Each number is 500 + 50 x the weight over its row's rms, rounded and kept within 0 to 999. Layers, rows and columns count from 0. Numbers have three digits each. The size before them is the row's rms in percent of the matrix's.

# down: layer 7 MLP down (transposed), 512x128, rms 0.0912, rows 139-222, columns 96-127
# up: layer 7 MLP up, 512x128, rms 0.128, rows 140-223, columns 96-127
down139 108:388414476543541547461484487490536561490496525498528531428528464497423488522386430559581588484548
up140 103:557454405485444506521484441544480447504505472469517595524561546530481459498524491527453542469428
down140 082:466470542419430503495534542497470500512477538440434492463488504435508609532472495468496484616515
up141 113:550568454475453452433459525454540508525489472526545570558506505414504501557438502468391570477422
down141 122:547533491549482479565434465468444528428414511492491567539526580575498561509449514510601517538419
up142 098:475491491498550572508465530379506563432562480476586487546628441454463580463555555445445489498469
down142 104:476469531531524554592463526529488491489574508501471519507483580478433534538494475454467496447427
up143 097:499480444527518461518511452557475490521476463500587533526429534478541527511441458464514486448516
down143 097:539440517556477414587504474464446520523453425472550452467488521542374495564530509407529550476560
up144 105:438430486546549539507497460558458623484518427579399489565483495456440564515452515442501491520602
down144 109:578579437464547495528572390521501544526496464549458547530504468462553563499520446377527405612372
up145 035:488516537449505543462452435429526514513541485552473563479512494557496394511405509488464517552521
down145 034:485487528489450573491563539463495559586461406492520439449570465513539580394520472494532484551551
up146 102:432577496555555476547506447495441467479562526452527583547408485486470466468566576436467470502618
down146 094:498456450496513585547503532508478547540516411486469464520563543481418529491606451448481477429531
up147 135:502508430415529518434518471537458558536468407505544525498558532479510472521463527521478465464600
down147 172:546498456493505479488474467615446529468539410621549519578513487526513412483421469502480516481531
up148 115:491453480439556511461490490536349444520588465359516552417417520438487585579535521484460552558458
down148 107:498431477506563521524612416499517462573514540467463575478497478503520520491477507510591435542571
up149 094:449555497547505534519492463556525502564513536545565519465517542435688564465518459475475551520519
down149 097:474429516460443518474523491497467604483463498512517532519515506458405412520542486542515468503478
up150 101:433545499554533566458569555514541478536568471473469418498478442422568473505553505510553553531526
down150 106:478535465551505561524493538470526554467498553434623463542598463442588474494513539499545523536523
up151 110:545517542482614528456533569561491526375479434497541466470553491525465477477509460539546447437477
down151 098:448544455528390478426545412484506540452497407492517425556527501467450526462567507530464446410473
up152 093:492504566401507501538570487521506533560514461496519478488563517536489496499521500508573555512470
down152 095:520449528548458442408482510562569554531540516476428487512517516520475487485465532524475449568417
up153 105:537511544453453529440545491465547534507552572413401494551444520533596503482638464537441433539463
down153 109:449561411529422485450447542505546607434504557511494479594527525510504517528473551486492444406549
up154 093:448559569466430488558475483551562450477373531549459498484501531497476481516490465437467432464479
down154 102:465344494552526447548491497444575470537605505518463524489526484476477547489519526476452444520443
up155 099:581487490575524485535618502575520472512418481516471552483488554519526456587551484498479480514452
down155 111:518500529488528525570549590468432493499472556526436518461495508517542496570541463536504528417554
up156 107:509356516451474517519476487513464478511493489547437535554516480477380468507484551456475541461565
down156 092:459584461482514458475492423457528522414538514512496498479483546442622516521518510438588474509448
up157 114:561471496551448489544474467547465538473459550515560547525463543458458393494543488597483464513462
down157 109:513506591478520535451517458525479490515499545459525544499477497411445373448413447458481442514444
up158 101:532511474477553430451520486452512548451599478554565606576518536488511416492497449494485544404444
down158 103:500461575521436480616573567434516438599459433524483511503470539543554553462495537491559630501540
up159 096:513366478540458390442472480609556543459507460508571439429467505473474516547419494474534492519423
down159 096:505526430488549462487528566418510492531606641425610549544539532507546472480538570565506518466450
up160 092:469530482581474572432455529603519470506540390465442460501502544499534442462406525472544566460573
down160 091:522504450586603505516430501482433525495509531520512474559518519491562607475480576527512570390399
up161 100:596479488493521525582472481512478493453576431550550431535543451426495527466501484492489531594440
down161 097:421488428653454477519512528439522410466540585505437497561490563540466590451486547479520497481512
up162 108:451458492461554501519521556405569463492515505599499498543520404474521529507465514459488499423453
down162 113:537476547482499463382577559484517566408371514498466453535490426494484586507548491540485535468407
up163 085:500526563486475524528537435574596517461378460520599560478509507427557554513504482535459476496403
down163 084:472474431476402522529488581487555535501498474571457407398507595524560526453548528461522573464507
up164 098:426551528479479486619581475462487525452485584537536417446522465558453542540475550558452467416539
down164 096:560547479460476437522478473461596469574421553491467461427418460440417518512473538536547535507476
up165 098:491483463575480507413457406532455456498509536509495483537406467573530459532502544433425431531419
down165 102:509504514406501466582495466492496546437505476513464514519578461454498424510495542436596483520418
up166 113:508482459524575486459490515559425486473433498576412510471431579512480512480536514535506505494427
down166 131:428510458481514499584561517443540426516399522587492563498598527544524539505532451470539527552512
up167 117:492502585476432584501516567556579444479514549571500601496464504467510531540515562499422533475395
down167 118:516450491498469410510382494503540577501590417467460551467539507566444474498456513457583554506542
up168 113:456475594537430539528503458471517477557516604435521427545489527440442488543462415533535453492448
down168 111:516546451568506581497476536506487514509479421480484570579464539537457490547485521512578663467398
up169 107:470450458479487475523453539518488543417499480443547505641450423534515502440543555540503472510520
down169 112:469568569489512477451448488533504607421515435446475472556406446507463443380471439398557515422388
up170 064:460534492577463467514431470486556486537507523579527525551474513530528462506440562532529536449484
down170 074:462480492470503434577469583423455475491512481452476523514489431454550548507497535589460517577481
up171 095:495482480553490535473534531463460590547473450566528498462492468526456471474553519457485460509446
down171 105:462422559542432488498496483657562467521598482415518498432539464542548559478454467504520576476593
up172 114:615496528536551589463502512463462555467571462461485530532422492592447495501543514496620540530455
down172 110:588487541533522500525495523476543527446515542523534445404542471478543489519487470477515402535491
up173 099:560489511429469488495558464531525511530512570509475533465541466561637450467495491529505503491513
down173 097:506422497393507496537501486491623502494466544489438493473545483588513510508513515524485390471506
up174 098:482404523503464496545532456495580403572450631477449517474532445403490526451494564590479420522525
down174 100:486510514473549481476543579552531456410569417511607554474462456539425568498430500474577479489431
up175 108:532543447471454506528485492434548565489505576450518506542420593500488448512591512523522491461399
down175 114:514537468502548464575558478466457590529561502487572453422464553491499514494516443433539476450461
up176 109:506471478434473474568615563493465466577489456460546604493448503444501509526480452603464538492488
down176 112:545530541450532483538456502408398598501451453488516407538494496541477485539520434485406411474531
up177 077:421554519545483413528476450552510425533541445429553534510502556453453462494612554585513437551435
down177 085:456462525488553529528511452534521495488549514482471517454425401470522450524455516442404483494508
up178 107:505496506505477467520404525475514505481512534607535453591455524428576487505480492549515529482439
down178 106:446509526519418488518531484552470535561550503507541469483493492577464487549576414600475555418558
up179 114:490535449591591476481496461492536547617525462530552463480510507502525442510482468554520552558474
down179 111:531598490459512489501481477471583593527445481428524479519550451574537369484528492482440475568466
up180 094:488453513384502636467447521528591509411460470482653542598535453556427495567443476485523525515522
down180 101:598487444472568531521502553432486503516431512448531445461456497620545484570510491580460506483529
up181 087:494562591506584532520558507441521528515457530488520524470529557491579486531499510532576516592481
down181 093:493574508525453540537575516548475485478548483542420445529449569469467468588412458520585512396520
up182 117:544496408509491543365541562675524535440519533576490515544470446550542523454484472438515479473518
down182 119:479579520574520502572473534556481450450426485442560482619459464534425500541542496503463531529484
up183 109:498532529502565393475568558582430518614456463510479467456460615567502490554407484439490386492504
down183 121:451476569467533547629463549478517482462430434503576504307510534461472558542349462485492524460502
up184 091:577509501541451446531518500524523565491536497526542483481503497510480482490534506535603541481499
down184 097:483465440459471471522477419427502495611523534523515496444597530553546443466427480502440410507464
up185 114:510645433476530515449450494431456536443623501480584506444491473511653447554475446452430441512484
down185 113:465464542567439484507454407458489524526540534454524509549494514495519471572421455481496468509512
up186 092:545471458531477523452411497452441472486576545424441532534501566407591528422402508445598512434491
down186 105:490481598422575510423556469471486530452522493495482558460464397488596508508523425615514501609541
up187 087:541575510548482520541592536494518462595471482494468473545471497488548527424604529467620495485513
down187 092:503473434507531563448472535580484481526550374556542541506448583477552494522554468516499419512487
up188 113:426446519526549493519526429539508474483608446466408522461534513498550488423569564500509499506543
down188 096:569437466536528479518492536551538461560518625526501443560490448582436491474393458512501463459533
up189 091:529384528432386560510577503455527488525532562483522480454521517578532505499584543516470529473488
down189 094:452530556487530504533444517511521479486415439431542508527494495504483394483512481506479502503433
up190 109:577490490510523320497421521496509571484520513488485571536513416405455508484460526383556494459437
down190 113:474478523509433496418522540534506524500490540593512472461509526541483531461474471471424514487358
up191 084:486526502582480496541541463489482475428565461422564398475516505514515419482496453408482540575483
down191 075:465478569536491465507500480426551509508494506522478554540518518400484516516433472406541516479563
up192 089:483549564577517555377502485469519513545566493541514460499519508457483511445555493456458441555459
down192 100:533442508460545475487484541450474548497524583487442433410509479505610511424422452556459464444505
up193 107:512496520391529393547504532492617513467527449516548528612458545486485499441430489452498425524419
down193 115:542455470471534501452516514484518478524521495481550478539528437505600416553547587531566403491516
up194 097:499481472561605477564452467550436504414508445457478472548514471525455560499490474541382582508521
down194 095:634512402475542482568581484409531495504428536502485593535481456453513509390475508574395556599541
up195 092:471469544503480553377501515392504479526541569488561611469601506440438404533437562610516451500468
down195 084:500520525482478524599480517584429512452476522483338458585456498528569566477510445515571580543500
up196 109:446543529439474497502506470468550517531479431435554475462572367455530454429499502548477501490453
down196 109:570486488516496524463480657493439460506483500503528578609516500354543424450512449564571521500521
up197 090:351522444471606448451475480514571624349489499492587484485479486441454467549560472463453433391535
down197 089:489567520547412481485467589477419548543453549471449471548404498539522449446508408562456545499493
up198 103:530561527497621508434530389546521534471547520572486526488557515451527515436456490457414467477471
down198 121:478559471450514532592453502499633487429453563357545511467520475577532504473513450546521521464545
up199 089:472470502538447433436558365593464524461566482549588428508525545493561561560543495513431472498534
down199 097:583548527562489486525429514453481571582561540540490458451469474522447571498502514452567559552432
up200 111:461416534524467588449579447491466591533464484428460472502486467477440527551512446527453441497409
down200 107:505523527452532532468504480502541439424525430470506601470443448452516447502446473570556453476494
up201 093:490465419499557495426527459509484622464565493508587575547564480472537437570378541486485444487469
down201 105:460510510450467540478466469437524549481519486545483473559540470473510492547569496692452518464491
up202 105:478449407609513460433491428506504552495516440473489524542550533389546503512416534502501529473474
down202 094:527471430497401551478551531446478477477341517513552460547528519483495546487448412484536472562474
up203 099:462431550411470521506579517513457578563466518492560476501568430503559542417487519497522449449521
down203 098:428429517496512491475504472559501576369528429428496564537412447501586479460452412470590526458485
up204 096:519491508561576463476571438574465484533544535574497470546324464506449510533525428464523508494430
down204 099:512620465517541478520507502532494462501565446497538396588562536513517448618579467538482478578534
up205 101:474477472492535480529447456478530538536534424524528410490560578526461466540375583492494503526462
down205 100:469410404506535576505413589538524521534556475509533518518543572578514512601555501460485516504418
up206 103:447540574505536527437540538478468469501464521544495473485550517491565429425549529473461589430436
down206 097:502485463364416590559500539536584490571542580582569454579593567485485572495404497503460421533535
up207 090:536570497392496448530532462522558465520523505474591534429485501440519488513472505375515436584592
down207 085:527475598520527500514429497560501463525445499442412475458459546558561507556462488465514497515429
up208 100:483583558555533516447521488494443459492472489463511499505502402569542561498543440367478524519526
down208 089:408462529441547568464525521503446527505554467618519494544517499528538451440562529420497442510430
up209 106:503538563432550457474585456566431520418581583493417527490456503526562482509476459417485490561487
down209 107:575572510498535535544432508591544499474542521458523494369491504525400507493388467566549574473478
up210 111:447577447502494606447504556570568525536444509449459579502512564487484514451483415510499423591434
down210 111:464489512543532569514635458596544406514472461487487542492475482511533510577544487490425551498521
up211 093:446529539530442540500461666484494519507460577478548468423488406538550519525448483567493570542470
down211 102:515439454485430556502488595495457495490459542498518519485571488498507478498564546533556479491521
up212 104:486484462596574540466461547558511525460545487468527562544498444484403523468550496503404524421519
down212 104:509489491482475542490458485550562436485464495503515494432502460444472637607461485567605489539466
up213 115:479524469543542419432472452475507470459492564470481558483354504514563519491560455474570501581426
down213 111:545544504607483530433504479481487519586491518441554450547508503507530461496514530479544527524493
up214 102:510524454459505606473482550600523508539508500496473498520516465552414489542481511508448398517528
down214 104:547563497412454531439419498582438587462535502494509536497533496528592450522574449456430473480461
up215 104:560503543364561519544579533521489540593534475490453544515522504479512523477572517498573510487524
down215 098:500490438528538501540485511498528578481507500417534522493446548499477524558400611621550534486480
up216 104:503476420561541533464543486513500476470548406487496498550528501540432632476448454443521508615425
down216 090:536431455541582521516566526618404479427429535477483529478431519458546513567425579467417498486517
up217 097:499540452443370557458583496516557532478520557453519601562518423434573556540516520536488565532449
down217 101:504431374576541519505592492502519574545415559417504543596542453476409501519494480538566485424461
up218 104:468456492410558446402512557533539459508543517581535485541566478509601449400494462465564514480504
down218 106:461345482492518457551528497498585495550489537394484477507477503501504486436483521559466527603487
up219 102:526510536434574442570490514531496464524512495573488490547424537473445503469583486519601498507472
down219 093:520393471529611559454477419503507423533527531547523462489443540421489510519436558452461503534486
up220 087:445486513461483493424479548557523517635553387614530587495470549494496496454511468506466426491538
down220 094:472525514508462458511430520551666488528531545558491533426456591547485405597495411441558525493619
up221 095:508465467486457514431520582489465518497468469520533503476542553417582525432541544505494461467451
down221 108:524529529448549481591521605560581444469465446520515486446562463476484394600496423531496499477459
up222 110:558493461562474452436459468473524561452514555500521605461470555457542531447488437492441472463455
down222 097:505534505539561510586454464586555512478491466527551504436404442543406502542562529488502573493493
up223 108:572500457403526468509557493482467494549513534501467558490501519459524484467458546575599509565538